config.yaml
d_mlp: 1280
norm_eps: 1e-05
rope_base: 2020.0
lr: 0.00181
lr_mult_o: 0.697
decay_fraction: 0.858
batch_tokens: 65536
seq_len: 256
Each number is 200 + 30 x the weight over the matrix's rms, rounded and kept within 0 to 999. Layers, rows and columns count from 0.

# up: layer 3 MLP up, 1280x256, rms 0.0937, rows 358-424, columns 96-127
# down: layer 3 MLP down (transposed), 1280x256, rms 0.0823, rows 358-424, columns 96-127
# gate: layer 3 MLP gate, 1280x256, rms 0.0986, rows 359-424, columns 96-127
up358,204,222,158,232,257,282,258,216,114,115,258,194,213,225,198,182,191,209,160,199,149,205,158,221,213,234,192,242,241,213,191,202
down358,167,193,176,194,198,276,177,168,206,212,134,163,203,204,246,201,184,219,227,155,242,165,190,219,159,177,186,203,208,188,226,194
gate359,255,220,203,190,207,255,204,200,177,230,222,144,221,172,183,139,233,229,213,209,242,231,192,146,194,220,202,229,173,258,204,206
up359,182,221,220,220,156,210,235,181,152,235,190,201,285,174,189,167,123,167,217,174,195,238,201,225,155,200,171,202,209,237,177,241
down359,192,218,187,277,164,182,160,179,238,186,202,261,190,248,219,210,235,216,209,217,190,230,201,240,184,187,169,185,159,228,230,278
gate360,189,227,262,226,251,197,218,194,207,150,186,209,229,266,210,206,239,132,166,218,175,163,199,237,234,188,190,168,212,247,232,192
up360,206,178,191,168,205,191,208,203,164,202,204,162,229,143,222,162,207,222,243,198,161,249,169,173,226,253,210,220,219,167,228,159
down360,213,154,185,186,201,202,193,172,196,204,185,112,200,231,234,197,235,156,187,188,180,208,152,182,204,208,186,140,210,183,177,179
gate361,214,231,236,244,157,250,211,204,163,247,216,163,188,163,225,236,160,258,212,203,176,192,217,151,211,193,213,179,178,234,224,172
up361,181,208,211,182,163,229,198,159,166,224,238,228,226,250,154,194,184,106,145,219,168,194,190,173,201,226,202,185,223,194,191,192
down361,202,178,177,174,159,229,209,199,213,181,218,191,237,207,247,162,206,190,209,172,228,242,196,209,206,160,244,144,203,211,196,199
gate362,237,180,188,191,214,205,154,228,165,109,230,187,251,148,207,230,164,195,145,253,178,230,225,201,195,210,228,161,213,156,173,190
up362,268,199,205,244,212,230,173,201,209,185,203,219,165,183,176,229,225,223,136,230,188,204,232,249,194,191,232,185,211,207,190,232
down362,192,240,211,186,231,147,226,181,193,207,178,291,209,225,175,201,170,231,172,252,188,151,222,188,168,191,179,186,188,202,257,182
gate363,233,189,246,204,161,156,201,205,218,238,135,222,166,184,203,188,165,216,154,155,160,178,254,202,196,195,171,166,183,227,195,195
up363,237,187,225,210,187,258,223,204,212,172,218,189,185,227,194,206,239,208,208,226,180,197,138,176,200,160,209,212,206,204,171,188
down363,178,211,164,230,186,209,214,209,203,197,225,248,224,214,222,236,232,212,214,220,175,198,207,170,169,182,111,178,237,230,188,223
gate364,221,189,223,169,187,231,241,130,205,207,191,221,225,246,188,240,180,182,225,158,250,209,177,163,160,162,177,234,200,230,153,227
up364,216,147,188,187,212,162,238,184,206,238,172,195,192,218,233,168,183,214,200,215,237,173,209,152,210,204,193,186,215,182,167,174
down364,230,149,265,189,226,143,179,175,197,180,173,222,208,165,196,241,247,194,236,237,186,191,201,209,154,237,207,184,152,234,200,210
gate365,144,225,205,173,251,250,206,213,243,204,230,182,220,219,231,231,197,156,244,169,272,201,198,256,194,190,261,164,165,161,176,172
up365,176,151,188,189,209,216,175,212,201,170,199,217,158,213,195,241,205,213,170,202,241,212,187,200,236,171,189,275,204,197,168,179
down365,179,168,235,194,218,217,204,187,95,178,180,123,215,218,198,188,179,182,192,161,249,229,207,210,214,236,295,175,227,258,247,231
gate366,177,182,258,215,188,226,162,215,193,188,210,249,239,208,194,229,187,229,214,224,208,183,247,141,161,145,164,153,200,238,208,180
up366,206,213,236,198,210,213,185,153,191,193,174,204,137,209,161,170,231,285,153,255,230,229,246,223,225,151,190,169,212,252,194,166
down366,209,225,185,187,236,169,185,214,213,163,216,184,163,211,149,228,212,199,222,188,170,212,170,163,250,235,180,272,171,161,185,188
gate367,148,218,167,196,237,181,198,213,170,201,216,213,204,193,163,174,219,145,229,238,189,171,190,199,192,160,221,241,197,253,189,228
up367,198,177,172,243,187,206,159,234,233,267,186,242,163,224,204,229,197,195,237,197,196,171,190,166,220,179,233,178,185,195,223,190
down367,215,169,211,239,214,166,205,193,142,203,188,225,160,187,211,186,183,194,162,146,225,147,223,188,156,216,238,173,255,187,211,258
gate368,158,211,186,104,246,196,135,170,224,219,179,182,191,229,230,239,170,211,167,196,180,190,210,196,217,186,221,228,182,174,231,212
up368,165,191,202,222,205,204,223,214,252,174,194,191,204,231,278,228,145,225,188,187,233,188,214,223,232,191,192,159,177,253,184,179
down368,235,274,196,169,190,158,219,248,206,188,151,237,202,167,208,211,197,180,184,228,279,210,226,176,182,173,159,185,182,206,215,167
gate369,164,197,263,250,229,204,180,230,244,224,141,190,193,223,160,180,223,180,223,208,163,170,213,187,201,175,212,202,229,196,197,200
up369,236,211,185,196,225,198,244,171,190,198,141,187,195,203,199,178,207,247,247,201,188,158,173,192,207,241,216,219,167,179,193,229
down369,204,204,204,187,210,217,161,218,254,231,188,231,143,190,183,186,218,203,260,201,215,178,213,180,165,218,201,209,231,146,195,143
gate370,206,219,164,221,228,213,146,227,205,207,235,195,203,224,204,203,189,228,231,211,180,211,186,168,191,208,229,196,233,165,237,193
up370,198,217,211,174,207,208,227,149,277,244,229,191,179,220,161,249,205,219,180,183,183,186,228,165,184,200,247,255,225,188,151,207
down370,182,254,184,179,252,246,151,207,217,197,219,143,188,192,205,186,176,214,186,184,199,217,170,188,175,188,181,241,174,190,217,196
gate371,224,165,183,195,201,213,249,176,165,222,196,234,164,169,167,210,224,197,222,140,202,174,198,194,221,197,142,282,156,202,246,159
up371,177,209,203,170,176,179,157,263,292,247,220,221,195,182,168,163,213,230,226,196,172,176,192,231,223,260,212,178,180,242,211,237
down371,185,182,213,189,155,189,238,174,104,174,197,227,160,177,195,182,208,266,209,184,236,190,196,209,236,185,164,216,213,140,295,192
gate372,187,129,269,176,262,172,215,208,171,238,236,178,230,226,203,213,270,232,221,195,145,215,157,215,120,215,165,230,207,222,193,176
up372,227,170,185,177,214,190,220,203,223,203,241,217,175,164,161,163,174,192,195,197,154,246,220,234,179,163,209,195,233,207,191,157
down372,218,185,255,194,215,151,230,217,200,178,193,202,205,265,206,187,197,182,176,216,255,202,244,233,106,211,182,145,224,226,197,261
gate373,174,176,180,235,123,264,182,182,164,238,210,146,237,199,210,162,148,153,233,213,239,193,205,213,227,206,230,208,211,173,231,220
up373,211,159,205,206,214,194,130,138,205,179,198,187,175,200,217,211,202,205,214,210,170,239,189,154,153,208,200,190,229,191,159,193
down373,208,221,224,130,235,214,202,226,222,193,176,231,237,178,207,229,254,227,196,212,165,147,162,209,216,224,166,235,184,191,197,175
gate374,164,221,188,226,236,239,152,217,220,171,170,205,178,184,195,192,179,162,182,195,222,187,198,199,213,209,246,220,223,214,183,226
up374,171,241,244,193,175,154,226,198,216,210,135,211,205,193,209,207,193,210,206,191,222,201,266,194,226,176,211,234,170,134,195,191
down374,192,249,183,205,214,179,190,158,228,287,218,188,179,166,188,216,185,205,149,162,213,160,246,254,196,207,223,204,160,211,144,196
gate375,268,189,210,201,203,203,174,183,151,173,227,228,200,182,194,191,207,165,197,227,188,121,188,232,186,204,220,187,203,170,184,202
up375,231,210,190,189,216,183,140,201,157,260,186,170,223,199,217,202,203,173,213,174,187,179,227,218,184,177,217,197,190,182,227,177
down375,229,261,219,226,180,164,236,245,105,200,191,245,235,206,203,201,219,165,157,169,222,182,196,213,214,200,239,179,252,188,204,211
gate376,191,243,276,197,210,182,259,206,260,202,211,213,184,227,242,216,226,165,193,186,271,185,148,147,198,229,210,176,188,205,167,174
up376,212,147,185,227,201,231,190,218,172,193,254,184,183,208,186,155,166,190,222,190,207,156,205,205,219,202,211,178,249,188,214,221
down376,210,195,209,209,178,191,247,182,182,248,237,203,207,243,199,200,241,266,173,202,201,209,217,224,206,190,188,225,220,181,244,172
gate377,204,242,186,208,219,233,232,179,213,176,210,182,222,188,181,181,215,220,204,179,177,212,237,169,216,221,218,225,205,206,228,168
up377,183,136,181,207,174,206,194,161,176,172,184,168,243,192,202,201,202,205,195,153,181,195,215,215,216,225,204,137,237,193,208,204
down377,187,172,175,201,228,227,184,204,234,192,186,176,206,166,205,214,226,139,186,222,182,180,190,231,147,201,202,247,240,185,219,217
gate378,234,264,203,215,190,196,183,223,205,163,191,222,196,223,246,213,156,162,203,168,195,173,213,253,138,180,164,163,188,236,219,191
up378,146,148,125,191,179,218,194,194,170,207,215,261,196,183,164,203,223,197,203,139,176,202,180,200,177,236,188,160,170,225,198,216
down378,189,201,192,221,213,237,135,158,161,247,257,237,221,254,187,156,151,152,256,175,208,198,201,220,234,206,166,201,206,197,264,183
gate379,141,183,152,208,212,186,174,201,202,265,172,209,159,250,162,152,203,216,180,221,179,239,187,206,213,172,188,234,212,177,165,194
up379,225,193,167,255,225,189,179,235,186,221,190,155,181,190,197,185,239,219,207,182,143,152,128,237,184,231,166,186,198,226,200,187
down379,208,211,157,215,205,192,202,198,194,217,180,190,218,214,163,210,196,264,226,209,166,223,162,202,260,211,251,226,209,246,141,129
gate380,185,240,231,200,179,212,209,234,229,209,219,207,204,239,216,159,164,229,190,201,271,191,205,216,206,228,174,192,157,212,198,251
up380,190,246,254,236,211,178,224,212,208,212,235,248,203,151,235,208,222,171,225,177,168,73,211,206,172,215,254,220,208,193,229,179
down380,188,208,181,187,199,213,131,237,207,177,198,238,191,169,185,162,197,283,154,254,205,218,200,182,214,135,213,193,181,219,162,188
gate381,160,175,245,156,186,169,213,215,220,185,195,199,207,177,178,212,197,189,190,199,187,166,241,203,129,244,156,192,150,191,142,167
up381,226,149,212,187,154,165,232,181,253,229,240,235,253,156,194,242,188,225,163,197,190,231,148,225,233,190,226,175,234,198,229,258
down381,163,141,219,183,202,176,203,167,223,211,233,177,268,191,249,204,209,233,211,182,239,222,208,218,220,218,193,209,213,223,182,244
gate382,217,199,177,236,167,163,161,199,174,178,188,269,208,203,224,251,226,205,207,175,216,122,208,155,202,218,237,231,179,203,178,163
up382,208,192,192,209,230,272,169,165,205,231,223,207,225,255,178,224,249,222,172,221,195,210,213,149,204,229,180,232,204,189,197,234
down382,183,179,202,190,278,182,174,204,163,106,178,145,185,166,219,188,187,185,239,214,195,183,194,206,230,196,143,204,199,208,189,148
gate383,194,157,200,164,194,177,196,194,201,131,152,171,211,172,201,290,219,190,228,204,210,195,220,176,176,183,131,208,213,186,183,200
up383,182,162,186,138,184,235,201,210,234,238,177,231,266,177,178,158,205,218,217,188,209,186,235,172,172,245,152,224,189,219,246,191
down383,221,175,191,234,185,200,163,185,225,189,174,248,194,250,245,210,271,198,202,218,192,167,201,194,161,185,163,185,143,223,253,197
gate384,168,204,187,211,183,224,194,180,246,208,181,207,165,229,193,168,197,186,174,174,207,229,183,232,172,215,265,226,217,218,222,189
up384,161,207,203,197,171,239,224,192,255,140,159,182,162,203,154,190,147,228,216,219,232,191,244,215,275,199,201,233,193,242,193,168
down384,202,195,232,244,249,188,241,187,198,175,181,221,208,228,241,187,172,228,209,213,204,225,218,193,165,198,219,204,243,214,182,186
gate385,227,176,204,139,234,187,202,212,144,172,166,173,217,144,225,219,258,226,198,197,204,198,245,147,179,156,166,181,234,208,247,192
up385,216,233,159,215,230,248,221,184,181,194,156,222,181,215,185,245,233,199,181,308,177,236,228,207,210,207,255,220,190,266,222,200
down385,191,255,208,219,191,178,196,197,240,218,262,228,154,238,218,220,185,165,201,208,199,192,233,155,200,186,188,202,191,221,147,214
gate386,161,180,173,253,225,185,177,236,245,253,160,188,184,206,205,228,190,263,185,179,268,217,200,218,173,202,231,255,205,206,201,147
up386,189,229,199,205,162,196,215,224,191,161,134,209,179,237,184,165,177,150,206,200,217,222,202,171,222,221,155,204,154,266,268,185
down386,240,224,212,236,147,177,215,165,170,217,185,237,237,228,163,182,194,261,194,226,206,199,218,214,235,212,253,204,232,150,201,215
gate387,212,188,219,251,220,262,203,203,211,219,228,169,179,283,261,176,239,234,201,175,161,186,191,195,140,174,226,214,238,238,212,247
up387,244,200,189,220,232,176,257,186,239,195,177,165,193,209,192,156,153,210,221,212,156,228,240,170,176,186,244,256,225,175,185,214
down387,183,151,205,250,233,192,215,168,230,193,199,208,229,178,144,244,162,167,154,252,202,184,202,155,199,257,155,225,212,241,177,220
gate388,211,189,166,188,239,208,179,228,179,203,203,218,205,280,184,192,232,209,209,167,206,182,264,222,190,153,201,205,224,213,182,205
up388,228,223,236,248,260,224,230,178,205,240,231,195,219,178,232,185,212,162,181,231,178,176,211,167,182,206,200,281,124,182,218,198
down388,212,204,227,217,183,252,195,224,189,192,175,183,213,201,227,197,193,234,177,205,178,233,233,182,208,199,214,245,223,160,206,189
gate389,199,232,198,202,243,243,180,180,203,254,218,222,194,193,187,254,246,253,178,227,178,171,195,175,169,198,208,179,233,208,188,181
up389,202,227,266,178,215,208,178,221,242,199,212,231,148,128,197,180,213,137,262,221,206,172,210,235,210,236,176,184,213,256,241,209
down389,226,200,229,195,193,160,202,192,169,192,260,185,182,247,186,173,139,216,215,187,192,166,163,185,184,184,169,151,188,128,180,154
gate390,159,190,197,149,253,249,207,177,204,163,199,213,229,141,176,197,159,164,233,230,216,158,245,118,195,259,206,191,189,190,186,224
up390,211,237,192,187,195,143,247,219,213,202,177,211,226,207,219,199,209,213,175,176,203,223,158,249,234,188,224,198,159,214,182,206
down390,248,166,184,208,183,243,251,216,196,222,205,261,228,166,246,208,187,244,112,267,245,193,220,206,119,199,189,193,157,195,245,176
gate391,175,210,264,186,226,242,162,197,168,207,209,223,229,232,186,209,193,181,205,219,238,175,187,207,173,164,191,179,138,221,183,221
up391,170,236,258,243,221,227,190,222,223,170,206,198,253,283,187,169,225,220,175,218,186,198,200,218,216,225,260,186,219,226,193,223
down391,215,165,188,211,194,239,216,221,193,222,215,211,184,189,178,205,277,135,270,226,219,197,221,232,195,217,220,231,198,159,183,171
gate392,175,187,226,211,204,203,226,194,183,232,193,225,206,217,182,171,188,182,230,153,186,166,207,221,213,168,285,187,204,228,198,195
up392,177,206,210,206,222,266,188,132,212,196,192,176,168,217,204,220,213,210,175,252,244,156,186,206,203,231,160,227,231,182,203,239
down392,187,140,169,225,186,160,235,196,173,237,220,172,180,229,182,184,198,213,272,174,177,174,210,178,233,179,236,151,188,175,211,246
gate393,133,256,232,199,264,174,226,185,217,218,169,210,216,164,156,241,166,256,169,197,258,179,192,209,193,202,215,233,165,193,194,233
up393,243,166,180,177,166,192,194,187,178,196,166,188,166,172,199,173,186,256,140,190,211,239,258,200,209,187,226,174,217,198,189,208
down393,203,194,221,276,175,166,197,252,179,224,183,256,172,224,266,177,202,200,152,194,198,224,191,233,135,169,198,188,198,181,186,244
gate394,167,154,165,185,188,206,199,240,213,168,225,217,200,165,231,164,195,214,215,156,220,227,189,165,212,186,211,159,220,181,239,116
up394,206,177,195,181,240,212,177,176,223,180,206,180,221,167,264,249,195,281,161,208,247,237,180,234,170,207,160,175,167,161,164,163
down394,182,202,210,218,197,234,275,258,195,197,234,186,203,237,188,221,238,169,216,201,243,237,223,210,217,195,229,213,236,201,186,112
gate395,170,156,260,180,162,222,267,164,240,228,183,173,181,232,182,182,199,159,221,154,185,204,179,213,224,224,201,209,228,178,191,195
up395,172,230,254,226,204,203,233,184,140,223,219,175,207,173,244,248,195,228,190,174,169,158,168,169,189,187,201,165,225,210,193,217
down395,213,157,261,237,280,223,175,229,165,158,269,166,252,236,132,215,217,271,173,190,220,207,190,186,171,176,213,163,225,194,245,227
gate396,195,258,180,191,211,185,256,208,228,187,199,145,138,209,211,164,181,187,213,196,225,275,186,174,198,218,142,145,219,167,237,221
up396,227,223,237,245,233,209,271,135,236,223,200,229,268,185,183,226,171,202,238,264,161,221,226,203,170,166,174,182,157,261,158,222
down396,223,237,225,199,181,233,214,205,218,185,225,245,239,221,211,172,207,203,143,196,170,248,210,159,167,218,212,204,223,196,213,202
gate397,198,244,272,179,211,172,236,244,141,210,192,175,136,201,207,122,179,237,223,190,209,239,214,215,212,117,172,205,193,210,163,174
up397,216,190,250,225,144,241,205,179,212,211,222,201,250,193,205,195,179,235,222,186,201,210,232,199,145,224,202,205,166,183,186,228
down397,194,174,196,176,232,234,228,213,194,204,219,260,253,208,218,200,185,223,222,223,196,170,178,196,201,130,162,160,174,156,234,193
gate398,206,221,157,216,236,214,192,221,253,224,203,192,197,181,191,270,233,246,189,184,172,240,137,205,186,183,214,197,167,180,226,218
up398,233,227,174,203,210,213,215,171,182,265,154,229,179,242,155,185,188,191,238,156,91,198,234,199,202,199,233,227,238,156,167,219
down398,240,202,207,246,186,247,187,175,243,173,214,239,210,207,191,182,222,228,187,190,163,273,148,225,175,181,237,171,204,195,192,239
gate399,208,203,170,241,208,147,253,219,190,232,217,192,217,193,227,237,230,226,250,181,259,165,171,152,160,184,223,178,171,255,203,208
up399,185,222,189,177,241,219,191,191,207,212,243,183,227,220,208,198,204,229,134,196,170,174,148,140,179,247,227,187,230,170,191,213
down399,189,166,241,211,208,213,247,224,197,153,180,275,179,191,264,213,199,214,192,229,199,221,194,232,253,192,207,216,160,184,244,206
gate400,204,230,258,192,190,185,212,230,187,240,222,197,190,242,187,172,207,218,192,237,191,135,203,202,179,112,181,164,134,242,220,204
up400,195,177,169,194,192,230,165,217,178,235,237,212,173,230,202,227,219,205,187,192,193,222,246,196,181,176,191,203,180,183,183,208
down400,188,250,178,186,174,223,210,238,238,169,235,263,187,218,176,215,189,167,225,205,153,173,188,183,180,195,145,192,219,233,177,238
gate401,227,193,252,227,186,219,226,223,200,172,185,246,228,238,189,226,222,182,256,241,182,190,222,152,157,227,208,216,250,191,181,187
up401,179,184,181,207,234,164,209,170,252,212,145,139,215,214,170,214,168,215,158,220,242,191,227,155,184,183,187,160,240,240,133,266
down401,191,192,208,186,252,221,171,218,225,182,140,106,204,169,173,205,233,195,213,233,228,217,200,190,205,199,215,179,216,197,190,222
gate402,185,197,167,196,208,215,193,235,196,162,185,225,178,211,177,173,213,170,134,203,162,190,206,165,187,182,231,218,155,223,187,235
up402,202,274,190,200,183,223,173,164,194,191,206,163,203,137,207,165,196,192,204,200,225,190,185,153,254,248,172,178,188,168,213,184
down402,173,198,204,161,169,213,239,216,225,194,174,189,212,208,201,234,224,236,216,242,194,247,259,153,237,157,186,222,263,184,216,176
gate403,239,206,196,180,239,252,251,193,229,244,183,274,222,177,184,273,185,248,171,190,203,241,219,218,247,220,178,228,237,194,187,202
up403,238,198,179,229,193,194,177,144,150,174,210,221,229,201,221,222,211,189,188,193,180,201,156,246,221,231,234,226,176,220,174,181
down403,185,243,185,167,181,227,194,189,185,160,128,205,180,177,193,197,210,176,210,204,206,197,224,206,195,236,217,216,251,219,166,182
gate404,253,191,243,218,189,178,188,180,206,185,146,220,239,186,229,211,175,157,228,195,205,181,202,178,216,172,186,192,187,162,238,130
up404,173,235,224,250,202,197,267,155,179,169,209,200,189,249,210,199,247,203,232,212,199,137,220,184,152,179,212,217,179,228,201,250
down404,189,201,216,232,169,169,214,175,232,188,144,193,198,199,209,187,204,151,205,242,178,225,202,258,199,193,165,192,179,170,189,173
gate405,179,239,250,221,181,206,221,215,216,185,170,195,223,171,218,200,244,215,190,218,184,184,173,195,202,214,189,221,240,160,183,192
up405,166,244,237,205,206,160,205,177,178,179,244,239,249,124,210,205,208,175,182,236,253,175,195,228,256,189,154,165,188,136,235,199
down405,188,216,139,175,204,200,217,169,182,255,268,151,191,178,188,153,174,187,242,230,203,175,248,204,232,180,247,213,206,213,163,191
gate406,215,235,205,213,217,180,207,203,236,196,187,151,157,173,210,230,198,202,220,188,203,187,210,185,181,202,203,170,205,199,155,132
up406,172,216,212,231,220,219,153,235,231,265,229,205,169,242,239,185,251,218,233,200,230,195,226,247,170,222,235,213,194,194,215,193
down406,156,218,169,242,242,253,205,254,160,258,252,199,234,216,200,274,199,198,230,234,134,211,245,228,215,240,172,206,268,189,143,168
gate407,193,238,208,246,268,190,150,222,209,211,247,216,239,177,169,186,221,196,187,216,217,235,219,158,214,249,219,186,267,202,174,158
up407,198,213,136,199,215,195,150,246,234,217,204,205,226,220,203,254,173,198,211,235,191,232,222,122,186,226,203,154,221,170,236,155
down407,254,199,209,244,220,142,197,183,218,206,219,184,208,160,138,219,192,127,220,213,152,163,196,178,207,197,182,204,184,266,228,149
gate408,186,206,181,228,212,222,204,210,242,165,214,241,189,205,209,191,245,197,179,238,193,184,170,131,224,222,154,214,200,205,253,220
up408,228,121,183,186,218,197,262,230,228,179,191,248,232,164,176,190,149,224,280,208,190,219,202,223,206,197,182,152,152,260,217,198
down408,204,200,195,253,199,180,202,160,229,218,143,195,163,253,243,142,197,231,196,193,181,210,197,212,123,240,219,216,233,184,223,149
gate409,227,217,231,187,238,217,225,148,236,245,230,209,176,231,189,231,192,178,211,204,244,205,249,197,208,182,233,230,222,207,200,173
up409,210,170,175,242,231,167,159,210,197,190,198,174,223,225,249,191,178,203,198,167,151,145,265,169,167,202,184,151,188,168,198,230
down409,192,252,153,196,227,220,216,169,187,182,222,124,224,198,230,217,189,172,203,177,183,166,300,179,202,159,154,199,228,218,215,220
gate410,157,207,203,162,254,220,172,176,230,176,166,189,178,248,260,185,252,208,173,213,240,267,204,214,230,228,150,255,220,203,202,197
up410,141,212,201,176,183,203,261,231,208,196,191,198,215,220,182,132,201,157,263,258,195,189,145,184,173,184,224,163,239,283,201,169
down410,208,200,125,190,182,212,254,191,224,201,233,204,219,212,178,179,232,225,206,163,200,267,192,176,230,232,216,208,212,234,174,177
gate411,226,172,195,236,206,230,229,183,181,216,208,197,180,179,205,175,210,232,177,214,223,153,266,201,205,145,224,194,121,126,143,203
up411,186,167,169,214,218,189,205,202,166,188,188,197,161,180,212,172,213,172,240,155,168,198,189,194,258,175,195,216,219,154,204,221
down411,224,195,173,201,203,175,218,217,182,226,177,223,202,209,256,171,188,219,228,219,201,202,225,183,256,157,235,248,196,233,208,200
gate412,200,213,189,164,243,238,192,224,206,206,206,239,250,227,209,185,229,300,172,161,159,248,209,193,179,174,226,207,172,194,193,197
up412,232,209,204,179,166,180,207,217,162,222,206,154,215,200,176,183,160,187,189,198,258,205,246,197,192,216,217,241,176,159,218,234
down412,228,139,133,253,159,190,183,198,244,213,215,165,163,177,207,177,265,215,205,225,127,200,160,216,248,184,179,260,189,229,215,205
gate413,196,219,180,233,227,243,223,184,213,226,164,180,169,205,199,199,254,189,223,199,248,182,226,214,187,220,227,239,167,168,141,171
up413,196,182,231,181,195,170,217,187,182,196,228,171,210,213,206,245,187,209,228,175,171,227,177,205,200,163,139,207,179,157,175,189
down413,222,163,211,216,214,178,226,179,153,219,242,262,194,196,221,213,222,187,159,184,158,178,155,197,261,174,196,205,182,196,176,159
gate414,175,195,244,201,179,249,228,176,210,201,263,195,201,189,206,229,204,199,212,214,128,198,197,226,209,234,179,200,228,158,193,206
up414,203,220,213,190,239,203,195,248,208,220,173,257,252,129,172,208,173,241,199,163,201,198,234,198,188,156,249,147,227,154,227,204
down414,241,218,185,122,215,245,208,226,213,243,195,260,200,201,159,234,187,166,227,177,195,186,198,195,240,205,230,166,205,213,158,191
gate415,196,198,173,205,239,209,148,255,198,176,193,200,195,159,209,229,191,192,189,193,191,226,253,153,253,214,167,234,223,192,208,145
up415,248,237,156,204,191,203,209,196,168,197,193,216,191,140,155,163,180,289,194,130,231,183,213,202,193,210,226,217,177,144,178,152
down415,202,188,236,191,221,143,231,209,164,227,211,172,206,164,196,190,237,228,224,160,173,227,207,211,165,282,181,229,193,189,196,150
gate416,218,184,281,213,232,200,230,248,170,152,213,183,215,170,214,224,211,208,224,247,182,193,222,172,177,219,206,181,190,233,260,140
up416,186,138,210,169,202,186,198,248,152,231,215,208,249,207,223,216,167,230,194,180,172,213,172,185,175,192,223,278,217,131,227,150
down416,226,213,195,231,215,199,235,195,180,239,153,219,241,171,179,186,225,201,249,192,173,235,206,231,201,243,199,236,233,177,220,197
gate417,198,209,188,161,186,192,213,209,239,228,234,214,226,186,219,221,213,218,237,191,214,170,196,218,164,241,224,143,178,249,245,148
up417,146,257,194,164,218,203,219,185,180,187,241,153,256,172,177,201,168,155,193,169,195,171,182,149,197,202,153,225,227,209,204,240
down417,145,235,219,192,224,198,214,156,208,187,226,198,174,197,118,163,189,170,183,199,238,225,218,236,157,190,216,174,220,205,243,198
gate418,190,189,225,186,221,236,199,210,202,212,180,219,217,209,168,189,206,189,244,185,213,172,171,216,189,234,226,239,214,175,138,179
up418,196,207,154,260,217,175,222,202,156,185,215,187,157,209,225,208,197,181,145,226,191,191,211,194,166,148,195,159,231,205,241,246
down418,173,159,214,210,176,191,197,187,166,184,189,179,158,221,203,181,221,206,190,198,230,214,215,223,225,186,193,166,180,201,214,211
gate419,220,149,172,194,187,234,155,239,222,179,214,202,240,185,209,194,208,162,148,189,236,222,209,142,180,224,226,206,201,174,234,178
up419,268,201,218,202,172,218,209,177,229,206,217,229,226,233,205,172,133,187,143,239,219,131,218,214,255,187,194,262,189,222,220,232
down419,230,182,191,188,202,144,209,223,171,191,250,216,244,170,239,228,160,195,245,201,235,208,235,207,258,205,146,213,148,199,216,237
gate420,172,256,168,242,180,219,196,155,221,252,232,190,231,191,230,197,221,223,196,226,232,252,143,269,190,259,157,211,169,184,206,121
up420,226,213,157,209,260,149,167,236,227,246,225,241,202,151,124,180,235,201,228,166,166,186,167,184,241,268,193,167,129,223,189,191
down420,173,184,213,180,152,236,224,198,185,165,208,191,206,207,216,195,226,221,179,230,223,257,207,229,153,191,234,172,215,230,189,211
gate421,142,243,267,210,219,195,161,189,215,237,182,176,186,155,154,200,190,164,204,166,139,227,230,204,182,168,157,157,181,195,154,207
up421,234,204,145,199,183,221,192,215,189,216,195,226,255,196,185,167,205,207,220,166,175,253,157,163,183,147,219,208,180,227,274,206
down421,213,191,222,194,166,234,210,135,191,209,221,176,226,243,210,210,123,209,219,185,227,170,170,248,207,223,188,178,159,206,273,174
gate422,277,226,211,197,187,133,210,188,214,187,170,195,242,198,230,185,186,136,159,180,196,181,231,244,188,161,220,210,163,194,154,198
up422,207,248,236,194,228,206,238,186,225,274,267,155,152,213,195,185,152,191,229,155,214,215,188,175,208,204,219,255,230,207,239,193
down422,237,194,235,237,214,147,212,167,229,197,166,211,203,164,195,180,175,197,214,213,202,209,153,215,235,248,164,207,148,260,216,202
gate423,196,210,203,135,194,164,229,243,243,175,203,213,224,223,141,176,161,175,171,224,164,139,220,188,188,202,219,261,200,198,208,181
up423,201,207,193,190,168,243,237,248,186,208,174,244,194,206,189,191,212,225,231,166,225,182,208,177,159,241,223,222,207,173,201,227
down423,184,182,195,165,251,190,209,222,212,199,193,172,156,192,227,215,196,163,209,181,260,186,184,171,194,258,202,187,200,218,202,167
gate424,172,196,180,179,193,199,152,158,213,254,185,167,179,160,182,188,135,166,215,172,182,157,147,184,221,196,191,191,169,230,178,208
up424,190,209,216,221,145,196,193,165,176,238,143,156,238,207,180,205,198,190,209,269,242,205,221,230,234,211,205,197,186,164,202,170
down424,208,148,153,168,213,238,245,190,215,228,211,221,185,247,157,189,202,161,184,215,171,214,170,211,167,189,217,239,193,179,203,196